Weights of a small transformer language model.
Size: 16 layers, 5 heads of 64 (1 for keys and values), 18.4M parameters.
Architecture: RMSNorm before each block, rotary positions, no biases in attention or MLP, untied embeddings, normalized queries and keys, local attention windows, gated attention, norms scaled by depth, capped logits.
Training: 650M tokens, 4959 steps.
Each number is 500 + 40 x the weight over its row's rms, rounded and kept within 0 to 999. Layers, rows and columns count from 0. Numbers have three digits each. The size before them is the row's rms in percent of the matrix's.

# layer 3 MLP down (transposed), 640x320, rms 0.0488, rows 267-281, columns 256-319
102:521497467442493478460478437531504420480523455473514494528530435555438474560530566499483527532526499569435562567502564479424511474404457480537450522511438436518484474482501421432409537508483499
095:529432464541506435481498533462490513481485471491500425499539536466498536500525474542530519477589467514516459475493486553445546457458506490517410437484402522549434511528491485492418439533505548
100:468474502433455515494463423525541426511444500520432534460468541445505499531485523574519518536534453490481520580508528439539524541373445489479523512509456612495491448456531554449563494537516527
094:539463466522502518565473471502479539434505507505501518507526477533527534540462585573486527488490498623527444480541518487555499498526459564496537417534488505525513511563503420406468453505506467
110:465528461523448494469471514466506454518447561519526464475423532493486534449518491513584519513543523523534460495546470482490556468516486472501462521431461471478473517490491477539528534518511501
103:532499474518508498533512492499532499559479516453561457482490501502436419494555457450479444542453509491505531485489457424500524490490464525472480496504457501487455497544474491539395532473540506
096:502469532513525512547453463575464484479531490522453442536482424510501502527460530564458534511500457531483522458479525523489505510465509461464497488496529459469549513517516503544454493486511516
106:562531481535571506541470418512518487491520519549525494555505518479483533535449465515455502474561462498488456477468527504473482497493550455541534492485554501548497459507503517552513525556472541
101:532495502447490537529554482548492489444469443513582487489527536478504507457477427534487539530503539483450482534496481571474506561503492447517500427469545437497562497522500448558488503495560556
081:560510446545510472465501528474537488511469476468452471465477507556507500522445524506509476448477564575521488499507495442451483488466489530455488491479479488494421470538509503582518484522503451
105:441466505627519507492521491554436503520524571475505494566510494479500512516469428450515543400460518550485488552538500463512453539442514488500589506546483588479487554493459471461532471493500521
101:503491569502537494494557449537462558453426492504548498468428497510507510465481494477533547514526461530471522549488418436492474455501478579531465483518457542502573458420485598466472497424469514
106:495524553485533505494519466444474415480531526484459587466486568563559518543479476469555511522512459557497496502422484430536484439584511479501479503476530490532527467486542522541461511517479475
102:477499550568552546604494501447537434521555568481526531478532548510474516454405415504472513475479464505515490512514455442527471508467504445479493554494441554451462489530485475530466575477543474
091:555462469458548473473426447509559530558486481473473462544452540452477432512485535480487463463497428502498510515536529553458502449481509431506462510463448449445507485475466511557535479503520568
# layer 3 MLP gate, 640x320, rms 0.0543, rows 268-281, columns 256-319
116:470453464484528520479435505431505476495564533501527532565502558518499537432470483523535498499521510545493438549532530551483544512494496471578518487530485473584537480601455506497483500607519548
089:470489538436453517474465411559546451494450535551494521453483565418563526511480489585521526538513479514502512575500514444561488525427461495541471442505456523522508481536538517476562489539474514
095:457461480456494470515533502485458478558513502519508434513502601474410543452549540452532500491469513474542462552476469447429528474497528438494420595449456483451476479501516487567473603502454495
114:473489514521383512409496439457518481516520524510492479519505551495488499450514543493520457533473579519448496387574556503435533497494472394534514461475520430530519472539488483478520488538490492
105:490579513513500534582439520499560456452490536515508494541563532531469522553483535518533476497493464477477500498461496524506465545527463456536500520484515499568530523516474547473451549498473490
092:493523525444522486483482549511481463554487451481486575540535524534460541518482517508465587516470400564429464500521517486515517455504472551496470573594551511509562492550372466463544484492400505
107:517493445510460557492493499509434484558542530518508525512447519485507495455517545447528488481515515486429482533517514407438562490425536536470496468433557471560461522455545478562500428529477458
098:486548507529466557482492412530523470492506506485526430475521445500501561478445484561562564480494507558466477515508478504543476566499522519465530487502519472510503490461471431540456427477488582
088:543497484534471466466571561500529445527494501512482467449440500550494448536498520529562442460426568565489498464499527446532536495463525527482535521466504475504445453521556463546430514508551446
103:515567466535570385530579513456461553512472570422521452517440492458509469480504524631492490525567485469489493582504475502519485427456507511446458497531501478496418502550508518456473507506524497
094:514509488467502480531455555441540478542546488456516515528574486455458467563405436475471466492533517510473452524588521504506503601528491438534567574522436473542478457526458419536527496485469500
111:504543428506499523476548446522457498437518459550513533586553503561444528427535473564497537488501483536511474526491501520477515424418491441543463497529440476516448437530504480578503501486451453
091:475502544551581540645457528470510441489557537475538541496553525530506525444455389481462484509460450471504512516533433494561489491476469473466510563480437525447498468530505509532518511454568483
096:479486500498538529497440476469566452475541435509492465483533560455447491571525576375521593495505507474517477601483482502507468523526455513485553466479523447483480455530520533498509464489458488
# layer 3 MLP up, 640x320, rms 0.0509, rows 268-281, columns 256-319
103:525489526548499475505546525497447510493445503521564454516471461470477490541492424490614460477577523514556479399497438477401480474486522516474506498481408525531426520455558488526459483433497520
097:525472459587498494566496484459509438494565477481528445545467425602548465472466452483463472526469493424482488534538479567445469494532496438501525469461483489509451517483459476528537436453499508
089:512495522522547449469476494474509561518507430530487593562485395492484471442488441522485545478514466477540550510483529541519494434507444436547567485499502541510452510458469575502514467506475501
105:488545463574526437476517534493505459457514550422478509510522552509516549543507531634590503535513468513504451499508471495579460482463485439520476514428497462511456641558473462491455536512621526
101:547485448509493501460570541429436528515533459505447510480452493437496557525502481557573511469474524588486450520476479429494554473446556484520477502580508472483494425497546512520535520544567459
095:513503464454467514452515531492565491510547542464537511499524580491551501453530481477509488475492535489497511518502499527591550524455501515499480498541509447558465501453461518490544503511492478
104:458575492514520534494499489494483486531529488524526498464548476534465538547541461515497524445580471573505478417522548516474459460505531483583467428474551553483512537488459544480586425534495501
097:529455455463467490509532512523484532512483495475507554485472553502535460511531477520512519537456571493467542501529533512466526507452493468542407456462479437503573460558492447493492527534582493
095:485521496516505562569441533481543587470475514422594501515496494408541531464498467511416495587518489454467467524503449566446473542513542532536510442473475515559497543485470559513595446488521542
098:531501494452440493422498540473489507442508420504486524478529409500466484550509549547562456572472537411473466478498492445482558518548459515490462463464504480553541434482554515535543525523501486
097:496506539468524476466523513481511549533544453504484538438539477494491545536481466455527500466609440542489494605560523483556443540589478507508507524547440521512529418446470480497484540438436503
104:562488448482448514464437501551477521417439527570475461495485506498544488493584443524461524527514572538547537484567506554486474573481472542512594566447459571485431505509540479463493410457493467
103:485457450513388518479505407516515476502481461444501440543513490462497517519426609549472504494464542538421467473521526475444482512500564430572539448547470513477491572512487518533430501529502499
090:510521510540438515543558540478457467408539502503480539469504508611496467498492506478522477541566516506504449440477535430563500547539540583483571497552556558509517503501491476502460586488491484